Each number is 200 + 30 x the weight over its row's rms, rounded and kept within 0 to 999. Layers, rows and columns count from 0. The size before them is the row's rms in percent of the matrix's.

# layer 11 MLP up, 640x160, rms 0.196, rows 46-89, columns 80-159
096,234,208,189,184,151,209,191,202,142,176,240,212,243,202,239,225,173,238,200,230,200,198,203,213,183,197,248,231,195,196,182,245,209,175,205,227,216,178,224,158,217,177,181,219,192,157,173,190,176,215,197,205,201,218,192,203,166,308,226,202,202,142,203,212,169,188,143,196,223,212,192,226,173,240,175,201,213,212,197,165
093,177,240,212,197,254,205,163,139,207,162,144,222,200,174,231,132,179,171,203,241,194,195,208,195,209,192,136,221,203,208,179,210,207,202,212,188,217,206,152,190,245,226,169,226,210,223,236,208,186,207,168,225,256,251,183,219,289,168,180,174,227,209,188,195,153,234,227,177,186,171,209,195,218,251,194,226,246,196,227,175
109,264,216,166,201,232,201,172,213,191,204,227,254,211,223,177,189,190,180,203,229,214,194,177,212,153,201,162,184,238,172,246,190,226,216,216,186,226,140,205,206,183,199,224,195,188,176,227,166,199,204,150,226,218,220,307,160,209,209,176,183,214,148,138,230,245,194,230,208,179,200,202,255,197,191,218,209,139,198,160,276
101,230,192,217,230,209,216,217,220,185,162,231,242,257,156,161,183,214,201,243,209,170,183,183,183,162,220,211,226,222,214,186,270,187,191,253,260,215,177,202,185,218,251,126,196,186,266,212,144,223,216,244,189,184,181,203,224,196,140,180,191,164,193,129,152,179,225,198,199,197,231,196,258,168,175,251,162,167,187,196,198
099,251,177,216,202,199,206,153,183,136,198,189,190,240,210,173,188,226,211,227,186,185,199,254,233,263,150,254,179,165,247,207,151,145,193,187,244,221,148,192,162,224,190,182,216,259,185,206,226,165,207,163,154,212,194,252,218,183,181,239,212,237,186,223,208,171,188,216,188,167,180,228,191,172,205,185,184,166,204,280,230
098,213,208,196,223,207,218,198,186,211,175,273,189,166,219,241,197,191,175,133,233,217,193,229,189,217,197,203,195,201,194,219,203,259,176,253,142,195,177,231,198,182,148,127,206,218,177,238,208,212,147,197,176,216,213,158,175,179,206,193,182,209,209,166,180,221,175,221,215,175,168,114,201,216,169,187,209,164,142,231,220
094,262,196,202,226,241,219,199,163,213,171,161,233,230,204,152,258,154,222,214,220,211,201,182,227,179,178,195,179,235,228,183,211,216,162,253,241,199,185,174,261,197,208,122,191,245,239,202,248,165,239,190,177,174,225,239,190,235,154,218,238,215,189,164,229,215,182,209,195,183,246,154,209,129,219,243,183,177,176,194,157
095,174,194,149,245,177,218,198,210,197,186,115,154,250,285,129,162,210,176,190,230,202,196,197,169,209,166,196,161,191,211,173,166,285,198,230,187,169,176,231,172,189,189,165,167,233,221,171,158,173,174,216,218,213,161,209,194,206,253,234,221,175,169,221,225,201,248,183,208,119,243,186,163,185,235,203,189,209,205,184,221
096,245,220,185,197,254,260,152,243,227,215,243,256,159,169,190,200,178,166,216,171,167,166,207,245,132,189,206,252,175,213,242,234,182,239,163,203,180,202,111,257,189,206,230,212,243,209,259,214,233,237,199,204,206,170,246,202,161,204,168,204,188,215,182,182,150,273,227,175,168,259,182,222,188,194,205,236,221,173,209,225
102,199,198,157,170,202,259,181,179,166,220,222,203,197,192,136,178,228,204,238,173,188,216,207,199,221,220,201,216,182,202,195,219,255,251,248,171,210,192,191,157,197,205,238,245,223,211,222,214,201,182,168,190,192,143,192,217,199,180,216,220,228,175,147,210,159,177,235,138,135,174,199,219,196,193,182,152,190,173,149,186
102,168,163,184,229,211,170,155,194,200,162,173,208,194,212,253,241,231,171,159,122,191,219,193,201,185,174,227,195,199,140,221,229,159,219,252,212,216,235,206,207,168,217,186,212,200,218,238,167,223,208,206,218,185,199,186,205,172,199,208,139,230,185,196,175,213,177,224,238,166,204,193,230,176,243,195,153,231,170,175,193
096,240,210,189,195,185,203,196,169,166,189,258,187,177,194,212,169,199,172,148,203,221,186,143,157,262,214,193,199,206,185,196,227,251,278,167,198,223,236,184,247,194,238,210,250,215,251,177,263,161,197,236,219,222,287,230,232,148,219,144,186,244,224,231,227,171,171,163,143,137,166,245,207,211,160,221,157,185,244,170,214
100,218,181,185,185,247,160,230,211,157,261,217,171,179,196,205,172,173,218,210,196,219,204,221,162,186,280,146,231,184,204,264,215,249,199,217,218,157,176,270,227,158,212,189,246,170,242,214,224,168,194,189,201,186,209,184,221,196,198,217,138,208,171,210,116,224,197,236,215,202,223,189,184,164,153,173,231,172,187,198,189
098,157,246,250,179,182,221,165,213,185,150,207,162,213,188,195,236,161,195,204,179,214,219,156,129,186,212,189,141,176,256,160,209,207,181,214,199,201,219,252,210,177,197,204,231,168,151,196,219,221,178,157,218,174,258,169,192,207,201,232,242,220,211,192,190,207,163,199,218,221,206,141,160,232,182,210,230,221,244,154,217
090,210,216,201,188,242,197,224,195,280,240,195,180,226,207,203,164,188,189,147,184,253,217,251,210,241,226,172,184,253,176,215,172,151,186,206,175,240,204,199,196,220,201,257,235,214,183,201,144,176,175,187,173,230,152,205,238,157,211,191,226,167,218,234,157,201,183,176,165,196,205,184,212,207,151,214,201,200,226,186,194
100,188,221,192,179,177,190,189,189,246,181,245,241,203,182,153,215,199,243,202,235,191,211,209,246,253,178,193,217,225,251,208,230,204,191,257,206,230,173,213,192,148,156,172,172,200,200,189,210,220,197,170,183,185,212,183,234,208,190,180,222,259,149,196,209,186,194,139,152,184,288,226,169,201,188,184,211,157,185,211,163
104,220,170,179,189,256,165,200,229,219,191,150,227,180,234,267,157,180,189,185,192,211,145,232,221,196,203,185,201,156,172,191,201,175,202,215,152,221,202,189,235,193,235,161,245,205,206,235,233,184,201,220,205,195,218,188,257,127,232,279,244,173,198,155,203,251,221,237,204,220,200,237,221,185,227,169,204,194,216,186,227
103,206,238,197,170,220,206,224,215,137,226,124,213,267,167,266,156,227,238,195,162,208,164,196,220,168,196,229,177,168,239,204,204,255,191,200,190,195,223,191,184,208,220,265,156,229,199,161,217,256,167,242,243,236,175,225,196,170,181,197,191,180,182,222,174,193,200,186,241,195,217,221,189,157,215,225,240,199,247,160,172
099,239,242,224,154,223,241,135,244,236,176,187,189,208,195,186,235,266,172,165,182,183,140,218,201,243,169,180,195,183,207,185,194,226,238,195,212,212,198,215,198,187,169,231,221,192,203,150,208,242,248,156,233,264,200,225,276,219,201,153,198,182,220,181,175,185,259,152,199,205,178,181,208,199,166,196,194,203,177,188,174
099,146,190,179,203,216,182,214,179,178,236,234,187,209,163,214,198,251,225,193,169,190,171,189,213,220,226,187,220,165,195,246,214,245,237,164,195,186,178,194,209,138,187,201,211,230,213,242,183,224,181,150,173,159,168,180,158,190,195,173,186,207,148,191,187,170,203,154,186,234,246,186,174,205,200,186,244,192,235,182,209
092,205,227,221,199,178,204,212,227,183,182,185,233,215,212,213,174,215,205,217,250,198,185,222,196,199,273,225,204,185,218,192,202,225,222,214,185,178,169,173,229,204,184,219,212,178,151,149,198,261,192,188,216,187,229,212,209,140,198,234,240,187,294,149,177,167,199,113,196,187,271,155,196,165,168,194,238,205,198,237,147
089,217,204,256,193,183,170,163,186,202,154,219,214,220,149,227,221,250,156,217,256,195,190,174,223,194,129,210,153,208,188,157,238,199,192,254,215,187,254,160,183,140,227,191,181,176,202,226,213,191,226,234,176,228,197,170,248,181,137,178,183,221,217,219,229,222,189,218,218,165,178,224,220,239,217,214,200,240,212,229,171
098,189,209,159,166,174,217,198,180,183,200,203,185,141,179,196,192,214,216,184,226,232,186,155,171,185,226,190,292,151,232,173,235,198,152,123,202,172,249,184,230,152,201,144,236,149,181,214,209,174,197,177,193,204,233,221,192,196,162,227,214,212,187,204,173,204,161,157,207,189,198,189,165,195,192,176,184,221,266,231,203
098,206,228,202,216,160,243,194,232,162,204,220,212,211,259,250,231,167,184,179,214,205,216,228,217,169,121,132,167,188,258,195,207,218,152,223,172,167,160,188,229,211,220,180,231,223,165,169,217,239,218,217,207,242,189,203,192,185,222,190,174,160,218,169,226,183,218,197,196,203,254,152,243,233,228,235,164,177,193,189,149
093,240,210,208,172,217,213,190,218,195,196,181,183,183,218,181,228,231,183,169,154,190,178,173,199,185,212,189,186,186,161,239,168,241,233,174,204,262,271,129,247,169,175,156,213,205,195,176,199,169,191,170,264,217,235,140,184,167,164,241,157,266,172,214,165,192,171,204,225,233,167,201,189,210,204,203,159,199,142,168,227
104,186,177,194,222,187,211,225,242,231,212,156,194,227,253,183,204,201,196,224,183,236,171,203,153,233,232,186,193,179,219,270,194,261,236,192,208,172,201,254,193,179,186,242,192,169,191,118,220,169,216,167,229,213,245,206,173,210,199,177,166,212,150,166,145,177,129,222,203,199,209,234,224,174,240,222,169,210,235,169,254
101,190,184,254,193,175,189,211,261,224,198,257,198,179,165,218,139,196,209,205,194,209,170,169,198,232,252,187,198,233,186,212,187,225,215,200,146,211,238,159,183,188,247,159,229,200,193,157,202,205,246,246,178,232,163,167,232,170,128,166,208,108,227,192,215,221,222,187,182,208,218,261,221,217,143,222,223,189,215,226,228
097,191,161,211,201,195,174,220,194,284,183,188,196,212,184,213,180,214,205,190,207,173,191,207,209,176,229,196,189,192,184,229,249,201,168,189,162,233,198,216,212,153,123,235,208,199,201,259,184,171,170,245,170,193,186,171,221,214,166,237,263,158,267,208,200,208,190,174,218,184,228,210,211,158,220,203,184,230,228,162,218
097,206,208,187,192,209,210,203,178,212,198,254,266,192,227,155,182,190,205,260,224,201,187,215,207,201,184,189,194,231,232,225,190,222,205,179,165,194,191,204,233,175,213,185,217,225,219,179,182,238,230,172,193,242,170,190,217,158,197,165,167,225,235,228,195,171,218,206,209,131,231,219,185,177,217,207,174,224,218,192,195
106,240,174,223,171,236,191,183,190,218,192,161,184,223,207,195,164,234,279,186,185,185,162,202,168,247,135,215,169,148,183,219,206,218,173,199,190,242,151,190,191,136,298,209,245,214,138,235,217,201,156,179,166,217,250,202,171,147,197,211,170,197,203,192,233,243,225,190,179,158,207,232,196,196,234,188,268,210,207,194,170
106,190,259,203,198,179,256,164,231,214,193,220,213,209,235,185,214,194,190,250,145,173,158,199,210,178,187,261,176,213,214,233,215,191,223,180,172,211,194,231,278,191,234,200,190,207,242,197,200,141,195,181,223,238,186,183,183,172,190,176,219,169,208,232,254,221,172,220,144,278,213,267,182,202,177,178,181,191,202,154,189
105,187,163,162,192,185,179,174,237,191,184,166,222,198,167,180,253,193,183,183,175,180,196,187,191,210,224,197,201,219,201,181,190,189,186,179,213,166,168,169,183,196,161,192,236,215,262,215,205,212,198,195,207,191,206,202,254,192,188,215,251,160,146,166,169,217,152,239,219,252,169,221,166,207,213,193,241,215,182,202,205
103,221,149,177,172,192,231,232,177,226,199,226,147,219,189,180,164,261,197,185,226,203,167,185,197,236,209,195,247,205,212,222,195,183,160,217,223,202,171,230,260,237,209,202,197,197,192,195,236,232,183,180,245,166,262,169,212,234,200,187,190,178,150,233,178,203,175,194,197,155,217,189,217,227,148,199,201,231,212,124,212
099,164,208,148,206,133,181,173,224,268,182,214,191,173,220,219,141,210,205,228,211,156,191,181,227,220,224,205,147,225,213,195,230,162,184,183,248,202,197,211,165,158,191,236,223,210,215,215,165,219,215,209,160,225,190,173,168,183,175,189,182,186,177,156,177,188,201,200,189,206,218,139,210,174,207,183,193,271,166,216,166
097,256,200,205,211,238,177,216,154,211,156,238,167,235,228,194,195,246,211,180,183,165,171,218,209,115,148,165,215,196,188,226,170,249,268,216,235,203,188,240,178,191,216,192,206,165,171,179,224,187,147,235,191,176,162,162,209,218,232,209,160,194,162,177,196,217,200,211,200,207,159,198,168,211,184,213,193,261,134,216,133
107,231,182,158,212,182,215,212,224,252,166,159,235,239,199,218,171,171,121,167,172,213,150,196,173,189,238,229,253,149,216,218,178,173,248,192,218,156,180,163,148,227,229,168,204,257,196,164,230,218,212,156,154,255,156,142,174,249,149,246,171,256,196,191,182,215,202,270,175,213,241,168,202,235,170,195,209,183,230,219,209
104,225,208,197,189,215,212,194,176,192,214,238,193,275,209,243,194,240,195,196,205,182,205,140,128,249,192,250,187,161,265,224,195,210,214,204,195,200,183,187,199,204,223,271,174,212,194,225,154,214,209,207,235,187,241,160,243,168,141,140,214,208,222,196,207,147,203,210,159,275,242,166,241,195,186,177,165,228,231,171,185
091,173,213,189,121,228,200,187,215,210,225,199,290,269,193,212,253,190,188,195,216,266,273,193,190,178,183,204,175,195,165,189,218,207,226,260,183,175,204,169,241,202,230,179,187,256,234,215,126,179,177,190,252,181,213,240,248,196,207,203,189,190,203,195,162,217,234,255,174,173,227,209,221,154,182,179,179,153,218,237,170
100,219,179,212,193,148,190,190,186,236,198,188,242,204,174,209,177,201,173,192,207,177,216,229,229,215,196,161,170,206,251,176,188,184,231,187,189,202,153,163,189,207,209,272,178,196,242,181,191,252,238,213,182,161,275,205,190,135,221,173,185,191,171,204,124,240,214,174,198,192,200,135,180,180,178,222,235,187,158,221,208
107,224,230,219,213,217,255,241,221,206,213,223,208,206,189,161,213,185,223,212,247,201,98,224,212,266,206,211,210,213,215,189,200,238,212,186,197,163,177,227,255,230,173,160,173,218,240,180,190,186,163,199,236,203,192,212,232,238,223,213,207,263,194,234,197,222,183,218,178,161,221,241,198,142,273,194,201,216,194,212,227
097,138,213,202,235,220,234,175,198,227,228,228,271,184,272,191,189,230,198,214,181,199,186,194,233,200,169,145,196,225,194,227,263,210,152,163,221,245,190,223,191,172,161,252,145,176,230,183,224,182,186,206,156,221,158,182,221,202,201,207,200,211,172,251,209,190,169,243,162,194,152,183,201,200,220,229,157,174,193,161,227
097,190,181,205,177,184,199,183,173,163,185,234,212,167,189,176,209,208,137,186,163,244,220,180,152,242,215,171,233,220,227,212,218,294,228,135,172,219,265,189,206,229,192,214,194,181,227,175,206,182,151,194,213,203,176,211,232,274,178,164,148,223,249,195,183,219,177,220,207,201,213,231,196,201,176,159,190,191,221,198,222
094,222,142,169,191,235,180,179,217,202,178,222,219,236,251,169,152,228,191,242,259,215,191,209,195,210,227,204,196,209,222,204,162,207,184,184,188,141,183,181,197,175,222,163,214,228,221,237,206,134,175,218,212,167,176,198,187,187,177,202,193,225,209,222,210,203,122,189,194,233,198,155,262,174,174,133,201,190,166,196,207
114,192,118,183,190,157,186,160,176,228,203,236,227,163,202,219,199,184,185,206,206,130,210,184,282,234,192,204,215,167,172,169,226,175,171,177,196,177,166,167,189,265,188,199,168,225,161,202,174,229,204,213,171,179,143,179,213,244,232,235,217,207,165,253,225,251,185,205,215,138,213,264,195,186,198,221,189,123,236,207,206
# layer 11 MLP down (transposed), 640x160, rms 0.22, rows 46-89, columns 80-159
114,214,221,211,190,227,240,228,193,182,212,195,187,257,171,207,207,222,236,175,184,181,264,217,115,208,235,223,184,168,212,159,245,221,207,208,262,164,199,194,174,239,148,147,207,173,194,201,203,192,203,203,271,187,215,207,197,219,208,192,173,188,183,225,205,167,200,212,183,180,150,187,198,206,213,184,211,229,256,265,240
090,225,214,166,213,170,211,133,262,231,164,216,246,211,217,201,171,179,226,212,160,199,196,165,221,229,197,196,220,161,208,178,176,192,180,178,193,203,200,215,200,221,183,217,154,125,213,176,181,220,207,209,170,176,207,264,200,182,248,161,155,220,228,172,187,182,206,228,248,219,210,228,178,254,217,188,263,205,194,216,222
100,168,166,152,212,205,211,224,252,244,228,180,218,202,219,188,204,237,196,234,229,190,246,212,177,170,216,213,223,197,133,252,195,224,221,228,205,246,233,234,225,214,236,135,272,192,225,153,234,173,225,206,184,206,255,199,181,180,162,196,212,185,204,214,222,167,180,214,280,156,206,256,225,217,195,210,160,217,236,268,154
104,197,153,181,189,151,206,168,206,217,202,234,217,196,248,190,164,244,163,249,260,197,218,206,163,166,239,216,196,253,188,144,234,148,203,185,199,187,206,169,191,202,203,203,183,181,187,255,219,174,238,242,188,199,200,206,167,254,218,228,253,199,199,147,166,191,208,205,174,170,228,215,216,137,221,148,253,223,156,218,214
104,178,181,187,158,194,213,197,260,240,236,202,207,221,182,216,205,216,236,239,170,165,205,173,183,198,156,177,197,184,258,190,196,243,209,233,163,171,205,187,190,206,211,262,211,161,139,186,227,228,185,197,222,263,176,195,191,189,169,222,171,192,166,168,215,258,190,164,207,160,193,233,217,263,161,198,237,202,194,269,192
100,232,208,192,198,187,185,195,228,195,183,176,171,234,209,168,189,186,210,219,152,170,223,175,211,98,163,170,180,196,181,220,232,108,242,174,231,227,190,163,158,177,204,245,186,158,182,165,167,208,201,193,211,225,177,201,211,202,197,190,230,213,192,263,241,217,208,212,150,239,263,252,224,158,226,195,225,215,212,227,196
091,275,229,171,163,187,215,170,209,209,205,196,175,259,219,201,206,225,239,161,205,188,220,204,237,270,197,219,208,193,192,216,209,185,231,194,187,233,166,140,186,184,175,214,238,210,160,155,233,204,159,156,213,196,219,179,192,186,190,250,130,204,166,215,193,187,218,209,221,237,187,181,147,198,213,175,157,173,216,248,172
087,188,158,236,181,170,233,190,240,183,183,180,137,189,289,193,218,196,238,131,121,242,213,211,215,222,251,217,203,200,149,194,243,219,193,187,198,215,192,205,203,197,163,163,176,236,215,202,181,207,233,166,200,177,231,253,233,172,165,184,194,180,198,199,179,194,243,157,189,150,150,191,159,173,227,215,207,243,180,196,193
103,175,224,195,209,202,162,225,226,205,148,174,186,221,204,188,228,182,147,201,230,208,220,199,171,204,219,181,186,244,224,205,194,203,157,170,234,186,194,274,188,216,221,241,228,204,172,191,226,196,231,207,152,182,203,188,244,185,218,194,186,227,202,202,177,144,175,167,247,173,174,236,151,193,200,185,167,238,195,178,235
092,233,193,213,196,158,218,250,262,196,194,150,239,144,190,179,185,208,250,208,235,143,180,187,191,176,219,238,237,261,143,188,227,230,172,207,179,211,235,188,175,186,212,157,221,228,232,202,253,210,187,188,185,147,244,172,142,166,189,246,214,194,211,169,177,176,188,214,183,184,184,172,210,177,237,190,200,217,226,200,170
101,224,232,203,183,175,200,202,152,177,200,175,193,247,222,182,188,195,210,246,178,152,229,201,227,206,204,222,148,232,184,177,211,225,168,199,135,126,198,161,221,158,189,163,207,207,183,199,180,210,236,193,203,171,261,233,178,191,218,146,200,244,259,209,209,156,153,226,169,200,194,209,163,175,200,204,272,227,239,221,243
084,165,182,216,219,243,223,192,225,213,146,185,204,214,175,214,222,199,202,150,214,238,220,199,229,171,214,234,182,213,209,191,197,160,199,146,209,197,189,174,256,176,218,216,211,229,205,207,223,239,267,183,206,223,211,192,239,208,201,272,136,222,173,204,257,275,160,141,235,187,218,134,195,191,207,205,165,205,163,206,172
114,243,276,231,221,230,186,109,223,153,220,210,188,202,150,215,204,224,216,202,182,196,194,222,260,231,233,199,167,199,153,203,195,210,210,225,200,183,157,178,233,222,180,257,181,197,204,193,176,172,199,207,216,216,155,218,156,216,194,254,172,211,243,162,116,229,213,215,152,174,133,215,181,214,237,244,191,219,191,209,175
105,173,195,189,263,243,180,167,247,184,148,226,140,150,191,175,214,190,198,171,225,253,194,148,230,174,134,226,210,173,178,206,199,175,155,154,186,165,214,232,172,234,148,179,219,150,157,203,234,201,190,127,171,264,167,193,218,226,176,207,261,207,215,176,195,235,174,199,232,162,186,222,210,186,197,241,198,217,143,202,236
097,234,188,226,219,176,187,190,217,156,162,220,236,204,234,234,187,202,263,151,205,179,185,178,184,216,227,209,243,194,161,222,213,209,209,243,207,209,180,221,230,182,241,131,132,170,226,209,249,187,225,197,211,185,174,154,196,181,219,188,210,154,216,197,179,260,202,209,219,238,198,132,247,172,188,176,204,211,196,263,236
090,214,170,205,209,226,181,188,184,209,203,251,202,216,246,221,176,223,224,183,144,198,204,187,227,183,178,195,253,269,187,213,286,166,209,194,182,190,229,207,192,207,231,185,116,188,221,186,213,229,237,158,217,170,189,261,182,199,209,235,186,208,183,194,136,198,184,231,194,248,194,161,238,213,174,187,165,252,206,222,244
110,203,146,222,216,243,268,177,196,210,172,206,208,197,154,187,263,187,230,227,200,209,242,172,213,260,198,243,181,166,223,161,193,210,228,225,195,171,185,193,176,216,245,215,197,204,220,193,175,213,185,179,207,169,200,233,169,207,202,195,195,193,163,179,175,177,158,231,234,192,239,214,193,123,173,238,214,184,132,234,167
095,212,209,205,167,182,193,218,206,170,171,243,197,158,221,180,193,191,226,172,178,237,168,232,249,188,198,228,184,200,239,147,213,210,192,185,189,175,203,190,207,221,183,132,185,203,230,225,207,195,177,163,173,201,225,181,191,165,198,173,194,168,214,209,262,258,181,222,170,203,173,160,213,196,230,191,230,207,245,195,204
103,160,181,235,201,211,142,215,230,160,208,210,193,223,245,215,178,165,185,132,194,204,154,195,191,203,209,207,167,213,192,185,152,164,228,171,232,192,212,165,224,210,134,129,211,196,243,257,209,179,180,183,145,189,225,169,188,187,170,197,208,198,191,208,201,150,216,226,214,235,210,222,177,238,166,170,207,210,223,256,177
097,231,207,230,178,226,190,143,247,231,191,127,214,221,197,237,225,178,169,165,199,206,192,191,209,222,171,185,162,225,150,212,193,230,136,216,138,194,209,182,169,206,180,261,171,226,168,197,199,156,165,223,179,204,217,227,192,189,157,140,233,222,177,206,208,243,215,216,222,194,221,177,214,184,193,238,163,163,196,173,209
095,188,187,180,198,230,176,257,130,244,207,217,205,199,214,217,223,199,180,257,171,215,225,228,221,207,131,183,188,203,230,182,166,201,190,169,186,186,139,188,214,274,176,177,174,237,152,200,219,234,193,216,211,197,205,220,195,223,200,199,181,191,215,197,198,231,193,237,177,180,150,205,161,181,196,192,208,140,224,191,195
093,184,181,166,186,239,207,242,154,191,231,207,214,139,171,176,186,223,195,179,194,225,203,206,172,204,197,205,184,162,212,196,181,239,159,134,171,177,189,261,177,273,152,152,190,159,230,212,196,202,138,181,185,193,219,244,179,177,206,185,211,256,200,174,141,200,144,160,217,157,179,201,199,226,233,220,157,218,207,162,181
103,228,154,244,208,242,206,179,187,177,171,208,201,234,218,246,181,199,199,120,146,210,195,218,201,218,173,226,165,265,158,230,202,213,203,218,190,218,151,187,184,202,218,218,194,234,213,206,219,251,172,207,231,212,166,225,203,227,194,262,240,190,204,215,244,168,240,252,178,221,228,179,218,208,187,221,231,190,155,202,203
091,219,201,161,192,182,192,183,205,180,271,239,182,194,188,201,178,203,243,156,139,206,224,249,278,214,179,237,180,236,211,200,163,192,240,217,211,239,184,183,204,212,194,202,167,169,186,220,190,198,193,286,210,164,202,260,177,199,253,207,211,200,240,211,217,220,184,174,218,162,166,218,199,220,277,232,209,146,203,237,223
093,201,201,194,186,141,243,212,185,185,152,226,188,224,146,202,176,200,225,207,249,208,196,239,236,176,201,210,187,218,218,229,190,91,212,191,233,222,168,220,176,187,146,238,203,190,180,237,260,189,268,200,191,174,192,193,216,187,173,252,192,144,215,212,211,211,251,179,186,212,227,212,174,203,233,224,217,149,204,193,211
099,206,205,174,191,133,164,208,180,235,158,231,154,193,191,175,253,213,211,200,195,283,237,198,251,232,219,163,211,198,210,182,201,187,193,238,184,186,193,241,194,181,190,217,203,175,189,159,213,197,175,155,213,219,232,201,220,208,210,209,239,224,189,174,190,198,167,253,174,148,187,127,166,233,201,245,131,234,229,198,191
090,226,246,168,235,194,168,207,182,180,155,251,172,163,178,168,215,213,156,229,189,239,168,251,158,212,197,265,214,206,174,211,158,165,214,191,211,224,235,222,220,218,210,255,190,214,168,186,207,167,204,204,197,202,188,194,208,232,191,212,206,187,122,219,212,221,195,162,237,169,172,159,160,225,183,197,167,181,233,199,236
094,232,177,188,169,211,236,138,206,104,208,177,209,174,172,235,155,187,206,203,198,234,167,172,186,176,242,221,248,213,200,159,174,235,227,181,187,184,214,203,176,169,209,188,206,197,191,172,255,189,208,225,193,236,200,181,186,189,170,255,220,133,171,229,182,246,169,181,178,253,217,160,223,166,188,224,182,168,136,202,203
110,175,221,167,217,207,221,230,198,219,202,222,220,222,247,189,208,160,185,257,196,229,172,220,201,209,207,183,220,186,223,146,183,170,230,167,184,188,219,179,113,223,200,238,215,231,195,161,231,213,181,227,232,207,166,138,213,186,201,227,225,229,244,190,214,199,237,216,213,191,172,170,211,195,218,226,208,206,170,132,221
091,215,240,171,207,214,195,174,222,179,210,142,231,242,178,257,209,172,210,163,188,222,230,250,221,215,171,216,190,236,166,143,190,230,232,174,198,209,236,214,180,159,217,197,292,213,208,179,204,200,170,176,194,151,194,261,173,195,213,201,164,213,178,176,220,163,200,212,177,170,210,209,184,204,262,182,291,242,199,205,204
092,190,214,182,192,199,223,177,229,286,189,168,167,160,190,196,248,214,238,196,201,191,190,191,191,183,197,178,215,199,200,208,215,170,232,230,201,218,256,229,143,249,138,221,153,207,237,238,220,208,228,188,237,147,185,242,235,235,161,207,195,243,235,172,166,253,209,207,252,201,199,207,235,198,216,230,206,218,179,193,190
099,239,155,152,247,213,235,207,195,243,173,152,148,220,166,238,222,247,172,221,209,145,211,228,192,211,186,193,175,251,184,181,171,199,189,147,183,182,189,166,198,195,195,184,178,196,256,214,159,243,183,149,245,159,230,183,147,185,213,202,202,182,232,200,162,230,235,222,219,216,234,242,157,156,232,225,173,226,157,174,225
117,150,148,223,224,145,171,198,211,198,111,251,147,173,232,174,183,205,218,250,188,197,166,246,153,237,172,220,200,239,253,232,193,177,177,262,206,196,208,217,193,237,215,152,143,212,174,239,192,200,256,169,227,203,150,198,175,178,189,160,209,219,212,175,198,192,206,217,207,240,223,180,191,186,225,168,172,269,244,160,186
089,233,216,146,207,216,211,238,195,200,149,156,205,254,238,221,181,223,169,176,166,178,145,200,173,179,231,218,224,221,130,228,185,222,197,146,154,219,185,221,214,185,204,152,200,210,157,198,171,225,201,202,149,189,195,189,198,207,181,223,165,245,186,200,234,203,204,166,241,190,205,223,154,217,232,196,232,167,179,214,161
094,204,210,198,211,173,208,237,173,230,189,193,218,197,193,217,265,194,223,200,243,159,237,231,236,191,208,180,120,157,192,237,206,186,203,232,218,142,235,233,160,182,126,220,263,212,154,186,174,218,212,187,121,178,222,234,177,159,207,244,222,159,208,263,171,168,188,251,215,211,218,230,225,204,205,193,164,178,209,230,171
109,260,203,221,216,208,208,232,236,211,191,182,228,204,174,180,204,242,175,178,183,189,232,204,193,182,189,213,144,206,232,196,178,249,195,209,196,218,215,207,158,229,228,202,174,225,191,245,188,184,229,151,183,195,167,238,242,221,207,167,257,181,221,228,217,147,160,215,160,167,227,216,291,202,207,263,195,145,225,238,215
113,182,220,131,205,221,255,261,223,175,171,255,194,253,206,234,266,211,175,197,245,215,229,170,189,158,190,206,207,203,215,142,211,171,148,193,150,206,199,162,198,180,186,168,172,188,177,172,184,205,246,242,210,183,271,201,223,226,155,160,235,221,205,226,180,239,179,149,192,194,176,251,199,162,199,218,193,295,199,213,228
092,236,174,154,190,244,162,191,214,189,122,191,162,243,194,173,233,235,176,201,202,276,176,158,204,205,179,160,208,190,210,155,223,191,192,133,272,183,179,223,172,232,212,240,249,180,169,206,222,162,229,212,160,157,176,175,214,205,226,232,195,185,148,174,210,225,121,185,208,203,193,224,229,210,242,227,206,143,179,168,199
104,183,186,179,194,152,258,209,238,198,171,253,195,212,238,205,200,223,211,187,173,189,181,197,186,240,188,182,189,196,199,280,205,223,208,186,184,173,211,144,219,195,211,179,239,210,203,159,196,185,205,146,168,187,247,197,136,259,218,174,195,153,231,179,249,212,197,209,253,209,179,237,174,207,232,218,177,255,189,166,220
117,185,171,236,185,166,182,223,187,216,230,258,206,182,217,177,206,153,187,244,174,194,176,177,197,174,210,241,198,230,143,219,219,255,242,184,244,186,147,142,225,181,229,205,180,215,255,230,122,192,210,184,192,216,212,133,205,155,254,173,143,200,178,208,173,204,181,227,160,196,211,212,186,169,198,182,155,166,153,190,202
114,244,231,187,224,187,146,213,180,202,196,166,217,170,239,251,189,211,217,196,205,198,248,203,220,222,170,206,216,238,189,147,152,172,243,274,160,169,179,277,191,222,212,213,192,197,219,165,157,204,167,220,185,200,212,221,185,185,224,178,196,182,208,195,143,272,177,222,213,243,193,168,173,213,161,197,271,252,196,208,209
083,223,257,170,212,164,175,138,162,248,175,176,177,176,200,289,201,200,222,188,272,229,220,199,219,204,209,208,166,193,185,196,210,204,187,227,192,165,238,204,216,118,208,154,183,188,142,184,191,215,190,204,171,149,193,264,222,203,262,199,191,185,179,169,193,163,216,201,186,223,193,218,189,214,144,235,210,153,215,242,172
099,219,241,207,191,226,206,175,232,203,184,242,195,199,188,159,164,142,219,216,207,240,161,207,215,233,289,235,214,180,167,188,225,127,234,211,200,254,175,173,185,182,224,207,196,222,190,216,192,219,230,249,140,154,224,154,99,217,190,202,231,199,204,156,191,195,243,210,201,140,193,205,182,204,223,238,226,252,234,197,184
103,189,133,214,178,193,197,142,240,188,217,242,227,184,218,208,177,172,199,168,202,205,251,167,265,200,157,229,186,252,173,249,219,183,160,170,185,202,184,213,176,208,157,215,240,175,214,215,239,225,182,173,212,177,159,215,185,221,184,226,240,173,211,204,210,226,153,221,208,200,182,211,170,196,223,193,242,210,175,204,204